{"n_layer": 10, "d_model": 64, "n_head": 2, "n_kv_head": 2, "head_dim": 32, "d_mlp": 192, "vocab_size": 1024, "activation": "swiglu", "norm": "rmsnorm", "norm_place": "pre", "norm_eps": 1e-05, "positions": "rope", "rope_base": 6890.0, "rope_fraction": 1.0, "qk_norm": false, "attn_scale": 0.177, "bias": "none", "tie_embeddings": false, "parallel_block": false, "init": "normal", "init_std_qkv": 0.0755, "init_std_o": 0.0169, "init_std_up": 0.0755, "init_std_down": 0.00975, "optimizer": "soap_variant", "lr": 0.00522, "beta1": 0.95, "beta2": 0.95, "weight_decay": 0.083, "lr_head": 0.00624, "warmup_steps": 200, "schedule": "wsd", "decay_fraction": 0.913, "decay_shape": "linear", "final_lr_fraction": 0.05, "batch_tokens": [8192, 16384, 32768], "seq_len": 512, "doc_mask": true, "train_tokens": 80420000, "steps": 4988, "dataset": "wikipedia_en"}
Each number is 200 + 20 x the weight over its row's rms, rounded and kept within 0 to 999. Layers, rows and columns count from 0. The size before them is the row's rms in percent of the matrix's.

# layer 2 attention value, 64x64, rms 0.18, rows 43-63, columns 0-63
100,187,210,202,225,217,236,201,220,201,200,162,189,196,172,171,201,194,205,197,186,168,193,190,225,176,190,209,194,207,174,197,201,154,193,250,158,186,166,183,207,209,180,182,173,208,197,208,205,215,183,180,201,186,208,193,185,232,190,203,222,228,193,174,239
113,197,182,208,241,215,187,217,202,198,217,176,207,191,203,203,191,211,206,206,238,230,181,201,206,253,180,233,204,193,190,188,169,213,192,166,196,184,212,131,217,236,207,222,208,212,225,205,189,193,204,205,203,214,215,214,215,203,207,194,210,213,184,210,243
101,227,239,209,209,211,179,221,191,175,182,187,181,225,203,211,207,210,206,210,191,182,238,219,214,179,185,190,241,151,185,157,180,206,241,205,200,196,189,192,213,201,165,210,201,185,187,229,210,153,198,223,196,214,224,191,212,194,196,197,196,180,207,216,173
124,210,219,214,227,227,182,186,194,172,203,181,197,203,212,210,150,189,184,200,225,171,185,192,214,221,188,218,178,209,195,157,198,216,182,183,197,204,207,159,194,220,239,212,182,226,189,176,203,227,216,196,172,244,195,220,207,206,211,173,218,209,233,210,185
095,193,185,170,238,218,234,213,221,190,205,177,169,221,202,192,165,208,192,206,202,160,225,209,204,168,212,209,235,199,207,165,202,212,198,221,168,211,189,182,234,189,164,209,211,199,198,201,214,181,200,218,186,223,196,210,198,175,239,191,209,215,167,232,205
098,175,223,201,199,200,209,202,174,201,185,209,178,216,180,184,184,140,183,188,195,179,240,185,177,206,206,216,199,176,187,218,210,215,245,204,166,209,188,201,194,188,203,192,199,174,213,178,245,205,179,176,197,181,194,225,172,227,213,194,185,214,232,185,173
101,192,223,147,199,183,165,211,261,208,210,210,204,210,185,171,181,200,198,191,194,190,198,230,214,192,203,238,167,230,224,215,203,175,199,205,198,211,171,186,217,175,222,190,227,211,188,230,210,210,180,200,182,236,207,205,197,186,222,221,194,186,219,192,193
099,218,191,223,200,198,183,216,173,160,171,159,210,192,234,188,150,208,196,186,238,206,224,206,194,201,196,183,207,201,194,227,184,171,224,203,206,180,205,228,189,191,189,207,212,195,201,193,209,203,158,243,200,202,230,247,211,193,196,195,174,181,207,209,202
082,232,227,189,188,174,199,175,223,192,207,209,224,201,197,201,187,199,171,191,208,194,194,174,207,186,169,175,265,213,165,206,191,212,207,238,181,192,193,200,182,205,167,198,158,207,164,200,187,198,186,195,163,203,198,183,217,231,184,187,214,187,214,195,224
100,191,202,172,180,189,225,219,186,172,202,210,199,241,205,189,186,187,193,205,214,180,193,226,224,215,190,157,190,234,160,199,227,188,223,207,177,184,188,227,219,206,216,205,204,189,188,225,194,172,166,192,202,213,196,183,246,169,155,178,197,203,201,200,213
085,172,230,187,220,216,186,191,210,210,236,182,193,225,182,220,241,169,239,211,173,211,210,198,186,239,194,236,181,206,154,201,202,194,210,194,191,207,223,179,207,211,182,164,197,196,190,169,210,206,191,197,174,244,203,186,202,184,196,209,206,225,220,195,212
077,168,223,200,157,176,214,188,191,209,212,154,211,211,219,227,177,190,192,220,225,205,214,190,210,156,197,187,195,179,220,215,217,214,220,235,182,188,201,227,234,217,234,167,213,225,210,181,188,203,195,209,213,199,182,171,205,194,174,231,191,208,184,191,214
093,204,191,164,169,162,212,214,213,181,192,217,216,209,181,200,186,220,181,240,178,226,175,175,204,216,208,178,204,197,210,200,225,186,190,226,230,200,199,216,233,212,184,221,209,176,184,242,200,205,228,209,174,229,219,210,199,199,171,234,195,232,188,180,215
091,190,207,201,149,184,200,213,221,219,219,209,169,233,226,223,181,183,219,195,186,246,240,214,205,155,212,170,214,200,210,171,220,193,196,214,230,196,214,204,211,210,184,192,204,203,148,171,209,195,190,221,196,202,187,171,206,198,220,206,205,205,205,203,216
087,195,205,188,195,196,209,221,200,200,234,219,214,189,181,209,160,256,193,211,213,203,166,224,197,183,193,217,158,195,187,212,172,196,176,188,184,195,225,186,188,231,201,193,205,176,180,207,217,186,211,199,212,236,202,217,196,268,199,193,207,192,204,204,169
085,197,213,213,213,158,196,179,211,219,203,218,189,215,161,169,209,215,250,209,188,171,172,187,185,208,201,177,201,235,171,225,189,208,219,229,227,199,208,204,209,190,193,159,205,185,207,188,201,213,174,193,201,188,187,177,194,214,178,183,163,236,201,172,189
117,218,236,188,219,199,209,204,192,221,187,171,195,229,206,154,203,193,179,221,164,223,160,162,211,169,193,204,189,200,181,184,186,198,208,212,205,182,200,197,198,192,170,177,229,175,179,188,222,210,189,162,174,208,198,200,192,200,192,163,162,192,178,215,213
092,211,211,201,183,205,208,194,199,181,173,195,196,203,196,183,157,194,224,236,212,189,219,192,187,221,190,218,196,180,192,172,194,234,230,221,204,208,202,184,194,172,195,206,195,252,188,230,244,182,220,190,227,201,211,197,211,190,151,191,149,211,195,208,202
093,181,241,203,155,214,180,192,211,196,224,227,195,236,222,198,211,202,173,184,202,226,215,216,197,194,210,203,226,191,220,167,206,220,182,199,167,209,196,228,209,209,243,216,202,180,222,186,194,190,151,201,188,219,193,217,216,207,220,188,185,167,190,201,236
102,171,186,188,182,151,182,236,198,187,189,203,204,220,180,152,205,196,210,210,183,214,197,206,207,185,192,183,216,207,191,200,186,204,202,244,169,199,192,191,225,175,182,196,224,191,209,206,198,165,203,208,195,190,189,141,184,211,158,217,220,205,187,228,179
091,200,214,188,224,199,176,235,210,181,183,207,206,210,235,186,219,222,225,191,188,193,217,220,186,144,207,223,217,199,166,229,222,184,200,215,201,194,200,213,209,218,190,227,216,203,176,205,225,212,210,242,218,180,198,157,191,176,179,200,180,162,181,210,212
# layer 2 attention output (transposed), 64x64, rms 0.152, rows 43-63, columns 0-63
104,211,224,162,221,235,224,204,217,170,211,212,197,199,218,189,227,186,170,187,207,231,202,162,190,225,223,231,195,175,207,176,202,207,203,192,189,197,195,195,192,177,204,163,211,182,183,208,207,206,196,231,200,197,216,174,186,205,202,152,170,177,202,189,152
101,161,184,182,189,178,185,192,189,220,192,182,215,199,218,163,221,215,238,168,171,231,185,206,171,209,244,225,195,191,200,192,189,176,198,203,207,175,225,208,191,243,195,203,203,180,190,196,194,238,167,210,207,213,169,163,196,205,207,208,225,183,211,210,206
102,202,185,204,208,221,188,199,207,247,186,204,229,219,158,212,195,222,184,202,231,203,202,190,187,200,202,212,168,219,219,232,224,238,188,202,185,190,204,207,230,188,234,213,209,192,210,205,217,249,187,160,181,183,188,221,205,199,178,161,224,216,216,192,204
105,200,205,187,182,196,224,167,179,191,190,212,211,199,197,170,218,195,177,209,223,217,201,244,178,204,211,234,201,220,162,204,202,192,196,205,169,235,205,168,202,223,219,214,221,216,186,226,185,189,158,188,204,223,187,162,197,205,225,234,192,174,198,219,227
097,206,238,209,181,183,181,178,187,202,202,209,183,194,179,225,218,203,198,185,174,242,190,185,155,234,188,179,164,251,186,211,210,213,203,189,194,221,195,204,202,202,234,187,213,208,210,206,173,216,195,215,183,192,191,213,188,190,190,146,176,189,167,205,191
095,238,171,186,175,219,229,204,209,188,184,205,223,202,202,180,206,232,214,197,218,198,206,189,189,154,178,198,176,194,216,163,218,197,213,210,165,201,187,223,222,177,217,195,175,212,191,218,187,146,183,194,202,213,232,213,190,205,181,167,227,217,183,209,180
102,188,208,183,221,207,231,186,205,212,208,192,188,220,228,208,191,234,195,250,216,204,197,198,208,207,194,215,208,221,216,228,159,253,217,175,223,214,183,215,191,176,209,207,175,234,189,212,159,203,194,201,241,211,213,172,215,188,193,224,179,188,189,202,185
095,218,214,212,158,217,206,193,226,223,190,196,203,198,196,224,212,206,216,180,224,164,213,227,204,185,238,204,223,216,206,178,194,187,201,183,150,185,200,180,175,217,210,211,201,186,227,168,188,214,178,216,213,244,191,222,162,212,186,219,208,223,226,198,182
080,190,210,178,175,226,201,160,217,193,215,222,189,205,178,202,216,170,174,180,239,199,224,198,218,233,216,208,158,176,250,201,184,162,174,197,192,189,173,185,230,193,207,201,227,192,195,204,205,195,220,206,211,228,173,185,192,236,196,185,195,208,198,209,199
102,221,197,206,171,180,233,194,178,220,212,197,199,189,187,226,205,192,207,225,187,211,192,168,196,198,186,199,188,200,236,209,188,197,177,205,172,191,140,183,172,165,202,220,195,194,180,183,204,226,200,220,200,162,219,171,210,185,185,220,190,194,245,231,223
088,172,171,194,229,210,216,176,210,200,171,188,202,184,201,167,181,179,177,222,186,218,159,223,213,206,197,202,171,194,200,167,220,200,213,184,208,221,189,242,209,198,213,197,186,233,164,191,238,195,178,218,214,189,209,161,212,225,185,197,173,194,183,223,192
081,224,176,207,190,217,162,173,180,198,219,186,172,200,200,205,233,208,178,215,185,197,201,209,187,182,197,217,203,207,188,176,194,208,209,187,189,170,157,233,199,189,175,155,185,209,185,175,194,198,250,213,182,166,182,198,182,194,203,223,201,172,223,236,188
090,207,225,186,186,181,226,188,178,232,192,213,188,214,191,188,171,202,193,212,187,197,180,196,224,202,214,176,217,189,196,185,192,199,231,209,210,163,180,225,189,160,196,185,249,196,231,191,189,235,216,156,226,161,202,213,212,179,205,209,183,187,185,211,170
082,224,193,218,223,229,181,189,204,208,175,188,178,198,172,213,190,208,184,200,156,175,222,242,217,178,167,223,178,184,189,240,183,225,200,196,205,213,183,199,189,177,220,193,207,207,230,212,223,219,229,218,174,173,205,195,225,212,211,191,182,185,164,210,222
085,202,217,183,214,204,181,198,183,203,213,216,205,199,194,191,201,213,192,200,180,233,211,164,212,208,181,208,185,205,229,174,173,211,226,215,179,167,211,163,173,239,216,227,207,243,226,202,170,234,208,204,191,253,217,185,224,205,220,220,198,199,191,222,202
089,189,180,166,217,193,198,205,212,173,187,208,190,220,200,210,194,155,191,210,199,202,203,190,196,216,172,215,184,199,206,190,213,218,234,225,196,215,155,239,214,202,156,217,207,192,190,226,193,200,178,211,224,191,211,210,173,243,167,211,186,237,206,208,163
112,195,167,189,171,226,231,215,188,191,179,244,218,189,235,206,192,196,192,192,233,216,179,227,194,210,196,196,192,220,206,196,191,178,217,203,213,221,143,200,198,216,227,215,229,201,177,210,220,203,238,214,203,204,179,215,194,197,176,177,174,206,176,193,163
082,194,180,204,212,162,236,173,202,200,209,190,232,190,163,210,199,193,192,213,205,198,195,220,146,178,185,168,210,184,207,209,173,196,203,214,188,194,146,221,186,199,207,186,220,203,202,213,207,207,177,194,171,185,193,195,164,195,197,183,224,189,216,153,172
102,196,176,182,145,202,169,165,192,206,203,174,220,222,193,216,188,226,183,219,180,203,204,219,200,187,202,186,204,211,234,203,203,212,189,192,208,190,236,184,178,175,191,205,194,177,163,217,181,179,244,238,217,189,203,200,186,172,196,228,217,200,213,232,213
095,212,195,206,217,191,220,223,195,205,198,207,226,244,178,199,208,227,224,226,182,188,196,126,215,201,216,227,182,206,225,213,203,199,197,197,169,193,183,227,205,238,198,160,201,198,173,224,199,210,217,221,210,188,176,219,204,212,181,189,180,177,215,213,207
084,246,203,199,222,219,168,215,185,209,203,178,185,212,179,206,179,186,225,198,197,202,215,194,166,185,186,216,207,222,241,207,218,234,195,181,249,216,179,182,181,218,213,184,226,225,203,172,223,203,234,194,215,196,205,186,190,197,175,192,166,179,223,175,202
# layer 2 MLP gate, 192x64, rms 0.237, rows 0-22, columns 0-63
117,243,184,205,189,272,166,205,200,184,180,200,198,187,215,214,203,202,243,220,184,215,198,203,225,198,183,214,202,214,214,192,229,176,188,211,190,180,186,170,161,225,197,200,191,215,220,213,188,187,182,186,179,195,186,208,201,169,169,184,209,181,183,199,222
100,181,160,186,210,197,192,160,219,187,199,206,220,221,193,206,187,178,190,196,184,210,193,190,221,226,176,189,176,191,205,168,190,189,196,226,190,223,176,199,213,199,208,227,279,219,190,187,194,215,196,228,214,182,181,198,195,207,191,170,207,237,223,220,202
096,155,215,181,176,179,177,238,190,187,208,176,175,224,186,185,198,174,196,210,193,202,217,222,208,214,212,189,211,226,217,185,237,173,227,176,195,224,203,189,211,214,188,150,217,214,153,223,192,195,204,209,191,177,225,170,203,210,188,189,210,198,189,172,197
097,211,165,225,222,222,194,188,259,190,203,199,206,241,199,220,192,217,186,232,188,195,228,194,218,204,166,205,219,194,185,210,211,215,179,202,177,181,204,207,183,196,230,188,203,149,208,211,237,209,205,179,216,184,170,218,228,205,207,202,209,204,175,173,207
096,227,173,209,213,184,211,189,158,206,165,216,229,203,202,211,175,239,185,201,172,177,171,216,218,201,212,197,203,183,215,208,213,211,190,161,212,180,188,218,210,155,199,220,207,176,170,248,196,202,197,205,218,185,205,220,198,223,219,192,167,187,174,198,213
092,210,249,229,204,200,189,196,203,158,256,183,211,212,215,209,162,182,153,220,209,211,225,219,218,230,197,171,210,224,217,191,179,193,211,182,188,208,201,219,199,199,207,170,198,217,182,201,239,217,212,191,206,191,195,200,197,179,207,194,210,235,206,208,181
100,199,206,177,167,198,196,177,235,245,200,201,179,199,213,214,179,190,222,250,229,250,214,182,190,183,201,193,237,198,197,194,201,222,207,198,193,201,210,188,186,219,245,190,185,196,180,218,202,193,242,216,196,164,180,179,210,189,209,204,171,192,203,203,189
102,204,194,184,189,211,207,205,198,169,179,228,189,187,177,201,247,190,201,172,200,205,235,216,223,203,168,188,207,197,193,180,199,183,187,154,222,218,202,217,196,176,199,197,215,177,226,196,174,203,196,244,188,236,214,196,184,235,207,181,241,191,176,227,189
088,197,192,195,200,190,186,172,189,195,200,203,221,192,167,232,233,201,217,178,203,224,197,242,216,183,237,209,229,209,208,134,192,176,204,218,231,210,195,189,215,210,194,224,214,177,211,216,195,195,183,167,206,198,181,196,186,161,215,174,174,198,207,219,183
096,178,210,191,199,185,179,221,202,207,210,178,211,200,223,226,165,234,205,199,178,187,208,176,220,195,205,211,170,204,220,172,221,199,195,166,226,193,177,221,200,200,209,201,205,181,190,170,186,214,187,215,215,143,199,184,162,198,166,186,191,212,208,213,147
096,191,177,184,193,227,200,194,218,176,195,186,204,200,155,205,238,183,205,204,202,208,168,188,172,190,210,242,216,216,192,244,164,215,211,225,227,198,196,191,239,219,189,210,235,185,211,202,195,189,194,194,185,214,170,197,189,209,221,162,180,167,195,188,177
108,204,210,193,205,187,173,187,191,225,230,184,205,166,238,167,227,173,204,192,222,226,185,221,174,200,224,192,215,187,222,212,171,213,214,197,209,206,197,205,216,245,210,224,249,191,215,225,176,208,197,233,199,186,163,193,223,226,190,213,199,182,196,189,193
099,232,205,195,186,194,191,201,199,215,194,227,219,189,172,197,211,210,215,178,192,205,156,205,222,169,162,175,191,219,235,185,168,178,212,193,174,200,191,227,215,200,163,200,191,226,163,189,184,179,169,199,190,174,203,164,192,190,211,200,172,208,228,171,205
110,225,205,207,185,258,204,233,202,227,202,215,193,220,205,184,172,179,213,228,191,172,204,198,193,185,177,230,200,202,207,170,179,171,212,204,151,159,165,203,185,227,186,201,235,222,208,201,213,188,202,215,186,208,193,213,180,190,201,183,172,190,204,181,185
093,222,235,163,187,185,185,197,223,193,196,165,178,212,182,192,201,192,172,199,182,196,182,222,211,196,153,181,184,193,213,189,239,202,207,190,187,197,197,172,226,192,172,172,210,181,212,189,184,184,213,206,220,213,231,187,156,199,181,215,169,207,176,239,206
108,202,216,174,189,183,202,233,201,226,205,187,171,213,201,209,230,198,226,215,165,211,189,208,197,205,193,181,202,147,196,250,238,203,194,221,200,178,202,201,188,187,210,214,220,231,178,199,209,193,202,223,209,201,225,189,185,196,188,178,202,236,197,184,256
085,147,208,189,196,188,227,183,187,192,222,208,198,232,230,194,202,174,216,199,175,205,188,183,190,244,203,185,193,189,201,205,224,193,186,195,224,173,183,191,193,191,218,267,199,216,206,161,175,192,213,202,226,206,173,198,180,172,179,209,202,209,187,217,220
079,262,205,205,214,207,216,208,198,189,167,169,215,200,195,212,188,173,193,180,201,192,184,201,229,201,175,197,224,182,217,190,202,209,180,222,154,207,184,213,192,182,172,186,178,243,198,215,217,227,206,221,177,201,253,188,183,168,199,192,204,213,201,198,202
100,172,201,197,185,193,190,193,197,187,226,202,182,167,190,147,199,220,194,212,195,212,195,155,212,217,219,183,180,199,203,179,209,189,209,229,249,177,199,179,183,178,182,242,185,216,188,223,171,154,214,177,208,187,202,204,202,198,196,192,202,179,200,230,179
101,191,211,197,238,231,190,199,185,206,163,203,193,212,215,203,194,207,178,177,154,196,177,208,177,225,196,202,180,223,192,191,211,197,187,197,212,189,213,212,232,163,161,198,228,221,161,172,204,213,185,225,198,208,190,182,186,223,197,170,159,181,182,186,174
097,178,205,205,221,183,214,204,140,184,196,221,199,233,205,193,190,193,205,181,206,245,191,200,169,202,196,213,180,225,211,210,206,221,191,247,210,198,225,232,188,210,180,219,197,214,183,194,186,202,217,205,195,199,153,195,219,199,174,213,189,191,145,210,215
101,210,180,186,163,226,239,188,198,213,189,194,238,192,210,160,198,189,223,197,210,189,195,219,183,232,198,177,186,219,203,236,199,181,247,175,214,234,195,245,225,215,197,188,160,199,206,216,199,203,190,200,200,214,195,196,205,219,197,195,181,214,178,176,230
096,211,212,178,167,192,208,164,201,200,179,206,206,179,194,223,206,203,186,217,214,200,183,210,222,209,181,196,202,158,221,204,167,231,178,231,192,171,183,222,232,218,201,157,206,194,196,202,190,194,214,198,204,156,166,169,198,201,197,186,155,192,204,214,233
# layer 2 MLP up, 192x64, rms 0.226, rows 0-21, columns 0-63
113,152,224,185,211,176,189,203,199,202,280,195,192,198,190,188,203,199,158,222,198,216,186,202,219,211,221,181,209,213,202,216,180,195,203,192,172,195,184,214,238,182,223,210,201,179,215,216,192,207,242,208,195,216,195,211,206,241,222,206,215,205,211,202,221
104,148,164,183,168,201,200,186,216,183,189,199,229,216,217,195,180,198,219,214,197,204,170,197,222,232,193,194,200,186,211,190,190,208,202,210,224,220,211,183,231,206,180,221,225,220,169,183,206,215,192,203,193,235,170,181,207,192,224,139,222,209,211,220,200
088,196,206,161,201,170,199,169,183,188,172,185,202,221,256,175,178,204,211,195,171,206,219,202,175,194,223,230,205,204,166,221,197,203,191,183,207,215,209,207,214,221,199,195,184,197,188,216,211,166,170,224,144,202,193,203,180,199,204,209,187,172,166,195,192
102,199,194,223,197,176,213,213,168,197,207,207,217,229,146,205,155,183,220,194,208,204,196,197,151,177,186,204,193,219,207,201,193,187,227,222,187,172,200,249,201,195,199,191,214,208,163,240,181,174,195,197,204,218,199,218,213,208,199,202,225,191,237,184,187
094,195,209,204,166,191,206,206,145,233,191,220,176,202,189,207,228,173,225,188,193,182,230,220,193,205,200,236,180,202,231,204,182,206,185,200,197,188,182,219,186,204,236,209,192,191,199,187,202,246,231,168,172,213,187,207,229,180,188,195,213,182,190,186,164
093,189,142,197,200,207,210,194,200,240,181,223,199,214,206,196,207,210,229,193,158,206,191,180,206,175,192,207,180,165,213,210,215,182,199,216,184,192,182,165,179,202,185,226,197,191,195,179,190,168,168,195,191,209,208,202,213,208,194,236,196,156,197,154,227
111,221,195,213,204,189,225,183,208,162,185,191,224,188,186,186,228,251,209,193,176,182,199,241,160,207,185,199,227,189,208,208,207,177,165,192,189,223,196,214,202,191,186,186,260,190,235,176,189,201,187,199,214,163,196,210,206,202,209,179,190,180,211,190,205
103,213,201,188,194,195,229,194,190,190,202,225,249,227,220,175,192,188,230,219,217,220,197,212,205,172,240,202,219,186,193,181,205,185,190,184,219,172,230,191,145,203,166,196,232,216,228,187,178,198,173,213,213,210,177,220,224,212,231,198,202,200,198,206,184
092,154,172,221,205,196,224,167,201,224,180,207,210,189,209,209,189,211,192,167,211,183,189,214,190,228,231,199,193,187,198,210,195,187,213,202,227,183,175,206,224,208,212,221,212,140,204,222,220,194,207,179,224,190,174,184,187,175,202,180,211,195,222,182,148
094,180,217,172,191,194,242,221,228,198,210,185,201,191,231,194,195,224,198,209,226,180,194,167,218,186,236,217,193,195,191,187,184,149,188,186,218,217,161,205,218,190,178,189,208,196,164,179,218,199,213,205,209,205,217,201,210,201,175,160,170,184,199,210,160
109,193,201,177,206,207,230,191,200,207,185,182,199,185,191,234,208,192,203,174,202,181,174,223,230,234,186,231,174,231,187,219,194,203,195,160,263,207,181,200,225,183,220,203,203,168,203,211,206,176,205,195,225,194,223,182,160,208,207,197,198,174,171,216,203
099,227,177,206,190,194,196,187,197,198,211,206,209,186,206,161,187,195,176,208,199,231,264,226,208,213,208,187,174,204,215,215,220,205,217,194,214,182,214,195,204,227,188,228,234,200,208,207,229,179,202,188,225,167,249,181,188,206,196,180,163,209,200,199,236
094,231,203,175,199,184,203,169,196,210,212,198,225,172,213,182,171,160,182,207,171,167,176,223,191,176,204,165,213,204,226,184,182,217,175,207,186,171,212,218,204,177,199,217,199,184,212,190,175,187,241,217,195,173,174,214,232,203,237,193,189,211,216,191,217
106,202,224,196,185,213,186,186,229,206,179,206,236,167,213,191,196,205,187,190,205,205,223,204,233,200,176,178,180,191,200,196,178,201,212,200,218,192,190,212,190,232,178,207,202,214,183,213,223,148,199,183,205,216,190,169,178,207,171,223,136,244,191,211,210
092,203,161,145,208,185,207,201,229,177,186,201,176,161,192,237,201,168,169,218,184,194,185,159,217,166,202,204,188,223,192,190,208,236,216,204,215,208,187,182,190,207,189,179,202,181,211,203,212,195,199,182,202,192,244,214,182,181,170,227,198,197,200,216,199
094,202,218,207,203,231,186,206,181,183,206,188,226,193,152,179,206,186,219,199,195,210,220,221,198,216,224,209,214,231,169,190,201,165,213,207,175,218,183,211,151,194,214,189,188,176,147,178,231,189,217,168,195,194,216,216,196,212,224,198,219,222,225,209,183
080,173,187,183,190,209,237,203,208,199,220,211,166,217,227,196,223,207,211,202,199,210,170,171,191,223,238,191,208,209,190,191,201,190,203,192,206,175,207,165,175,185,220,278,215,215,225,196,215,176,194,211,206,215,192,174,196,184,222,219,192,226,180,188,207
085,169,238,191,197,207,181,187,211,217,217,237,200,179,202,203,192,220,208,193,170,168,184,177,219,210,181,215,164,224,156,237,202,164,198,184,210,182,204,207,205,222,201,221,167,149,195,208,187,220,202,190,198,198,178,185,198,214,193,204,172,203,200,182,231
101,199,172,184,186,189,215,221,185,197,156,220,189,201,174,208,202,204,203,218,215,220,174,209,212,216,164,208,222,177,220,203,207,186,168,160,174,221,151,220,200,195,210,177,227,190,228,188,187,219,225,181,221,210,206,229,192,177,219,179,194,238,200,216,210
100,176,186,211,255,193,177,212,164,218,174,206,215,208,200,214,201,201,187,218,220,215,208,228,184,230,169,195,167,205,191,210,223,183,192,191,221,178,224,206,229,187,161,187,207,212,194,176,183,198,205,165,217,186,173,203,175,236,175,183,192,191,225,191,184
091,213,192,210,216,222,174,172,249,200,184,215,199,169,190,230,243,197,194,203,187,164,191,212,214,177,196,189,217,191,218,195,182,169,187,146,194,205,175,189,213,185,212,196,191,192,163,192,211,204,228,167,207,199,230,215,206,180,216,198,172,179,223,210,201
098,212,174,170,223,212,183,208,175,207,164,191,176,207,229,204,222,190,187,197,181,209,220,212,215,168,183,226,192,211,212,208,200,151,183,214,198,151,164,184,205,177,203,190,210,215,202,207,206,229,202,175,197,210,188,201,206,219,185,192,206,140,225,215,189
# layer 2 MLP down (transposed), 192x64, rms 0.205, rows 0-21, columns 0-63
102,228,178,235,203,225,192,207,251,206,200,175,228,186,189,200,209,195,245,209,202,213,196,198,217,188,193,185,179,216,200,188,218,235,233,177,209,220,215,236,198,194,205,228,166,183,185,166,174,206,179,193,210,188,192,200,211,218,210,171,163,219,209,187,182
108,203,205,217,205,213,202,229,194,212,187,193,161,174,197,170,215,193,212,203,220,247,224,163,193,186,234,207,213,228,159,210,250,187,171,185,197,187,199,206,180,176,188,195,186,204,187,176,184,177,206,206,227,186,206,218,214,204,176,242,189,186,200,178,191
093,216,198,193,236,192,193,205,196,210,206,191,165,212,180,187,202,183,205,166,232,158,154,201,186,182,183,185,211,182,187,239,197,201,221,165,203,228,204,214,206,208,196,224,217,214,187,210,197,236,211,187,221,159,207,197,230,165,207,221,234,184,183,207,194
093,176,203,236,194,198,220,192,169,184,208,215,200,177,187,233,166,188,191,216,232,205,185,220,222,204,217,215,190,212,211,199,243,203,234,165,207,186,240,181,198,201,210,193,217,212,202,202,182,221,210,238,199,180,169,200,182,172,237,199,215,197,219,211,235
098,210,184,225,206,198,202,185,191,210,201,216,211,217,191,178,176,197,189,191,152,175,184,210,270,202,203,173,195,224,200,191,202,200,194,170,194,193,197,245,208,186,196,174,192,218,169,215,207,185,226,230,200,235,178,202,209,201,223,218,211,168,176,225,193
100,204,204,206,206,228,198,209,232,175,240,212,223,188,195,206,180,180,177,189,216,233,178,201,229,180,187,170,205,224,211,188,195,200,224,182,194,189,202,194,199,212,215,158,167,230,192,207,251,179,214,224,184,211,221,230,215,200,223,189,202,203,230,228,176
114,186,208,224,219,187,215,188,186,158,194,195,224,190,191,212,254,227,202,176,204,165,185,192,188,188,191,212,213,201,212,212,210,175,200,209,203,224,180,210,228,200,159,251,192,181,210,166,187,202,161,198,202,208,195,213,173,191,207,216,249,194,201,192,207
105,194,207,204,224,204,208,223,193,206,207,150,173,183,198,208,176,216,198,203,191,214,167,167,157,209,178,216,193,174,200,213,178,221,191,237,207,194,210,183,266,199,226,206,196,186,190,235,201,212,212,184,215,190,203,207,194,174,177,213,167,195,214,183,221
103,213,199,180,210,189,212,229,189,167,204,218,203,202,172,195,194,218,210,170,204,181,230,245,235,190,232,206,235,224,222,200,198,235,192,222,197,209,216,202,203,190,203,205,195,214,212,215,151,206,231,165,229,199,184,210,198,225,194,203,221,179,193,242,198
105,221,224,176,170,212,211,219,183,171,200,194,196,175,229,190,232,228,224,230,209,196,202,192,227,180,222,213,222,188,200,215,179,184,180,171,216,197,226,187,230,220,158,207,213,177,191,208,226,203,161,204,203,181,206,169,219,197,186,200,180,176,185,231,182
099,189,229,212,194,233,192,205,207,202,183,187,202,213,187,174,212,218,200,184,177,222,180,194,143,185,197,204,206,218,227,194,208,196,232,229,170,195,246,179,177,225,198,170,196,217,212,196,177,214,173,185,188,216,180,200,209,244,195,207,184,191,204,160,181
098,204,219,210,191,221,220,205,227,210,195,236,183,218,188,223,188,202,194,193,220,197,211,200,240,202,181,231,188,192,205,169,167,162,193,201,200,170,181,207,229,181,202,192,186,170,204,254,175,201,207,193,177,244,197,190,216,200,202,210,214,208,171,244,211
093,224,185,203,205,170,227,163,208,198,214,182,193,193,204,211,210,212,219,216,189,215,176,196,173,208,210,218,182,219,192,218,216,201,174,254,142,180,207,166,199,207,212,179,194,194,184,222,243,202,192,197,193,206,196,232,189,201,176,201,214,167,199,162,190
105,203,219,198,196,258,195,190,177,229,234,179,205,211,211,183,188,193,186,171,197,199,201,198,165,190,198,202,189,236,203,187,190,223,168,173,217,175,172,185,192,214,187,192,181,205,217,223,196,177,209,227,191,225,184,196,205,218,146,201,195,186,173,163,199
093,197,210,190,176,199,210,199,195,224,188,184,214,184,161,174,211,212,168,190,201,186,161,254,260,220,159,199,211,211,180,183,180,204,188,176,188,185,224,204,207,205,222,218,198,228,192,189,179,185,203,195,173,189,181,199,180,185,219,212,234,189,188,197,203
101,193,195,243,221,198,185,196,191,197,222,183,192,221,196,151,178,194,191,246,189,210,207,213,199,234,185,238,229,179,188,179,202,214,226,202,207,220,184,181,207,208,174,190,213,220,222,205,178,200,218,210,198,186,231,192,209,201,214,224,190,163,176,249,194
083,176,204,191,167,176,184,153,187,221,173,210,216,198,208,206,216,196,180,186,173,163,216,187,205,194,208,187,189,209,174,208,203,186,195,242,145,177,199,193,179,204,202,221,202,217,227,222,193,202,161,191,223,207,176,232,237,202,176,200,190,215,197,216,198
104,165,196,185,196,211,151,242,182,202,196,192,176,198,175,186,216,200,228,185,218,251,171,210,219,205,220,199,179,215,172,187,181,148,184,173,197,225,221,197,189,189,219,191,204,202,187,223,201,218,190,206,222,192,169,223,198,187,177,180,203,191,208,210,195
098,251,167,187,213,222,234,169,200,220,204,207,214,211,215,181,201,217,198,182,186,193,188,185,186,226,188,198,185,215,209,181,205,208,229,172,212,176,215,185,194,166,218,185,254,203,193,205,193,231,229,199,190,187,189,161,197,222,181,174,216,197,192,194,167
100,204,212,190,148,189,230,141,193,221,198,214,184,217,202,214,181,211,208,214,219,195,228,191,196,214,193,236,197,214,194,181,181,190,229,190,208,223,178,180,177,171,240,188,231,205,195,227,198,191,236,205,203,199,191,195,235,182,179,180,207,205,213,186,178
100,190,210,194,187,201,204,185,160,190,213,221,209,194,188,200,213,212,232,192,210,221,228,210,219,162,152,215,197,233,197,218,190,208,218,226,215,194,205,209,246,201,192,208,221,165,201,173,212,217,252,219,177,201,182,207,233,221,202,212,201,166,190,207,212
099,179,213,189,192,168,224,203,198,227,201,171,214,191,231,173,171,166,218,191,201,217,187,204,148,218,192,148,164,208,186,184,189,227,206,164,204,232,191,198,212,201,192,232,208,214,204,218,192,186,187,209,228,203,190,212,192,177,213,200,188,200,165,191,217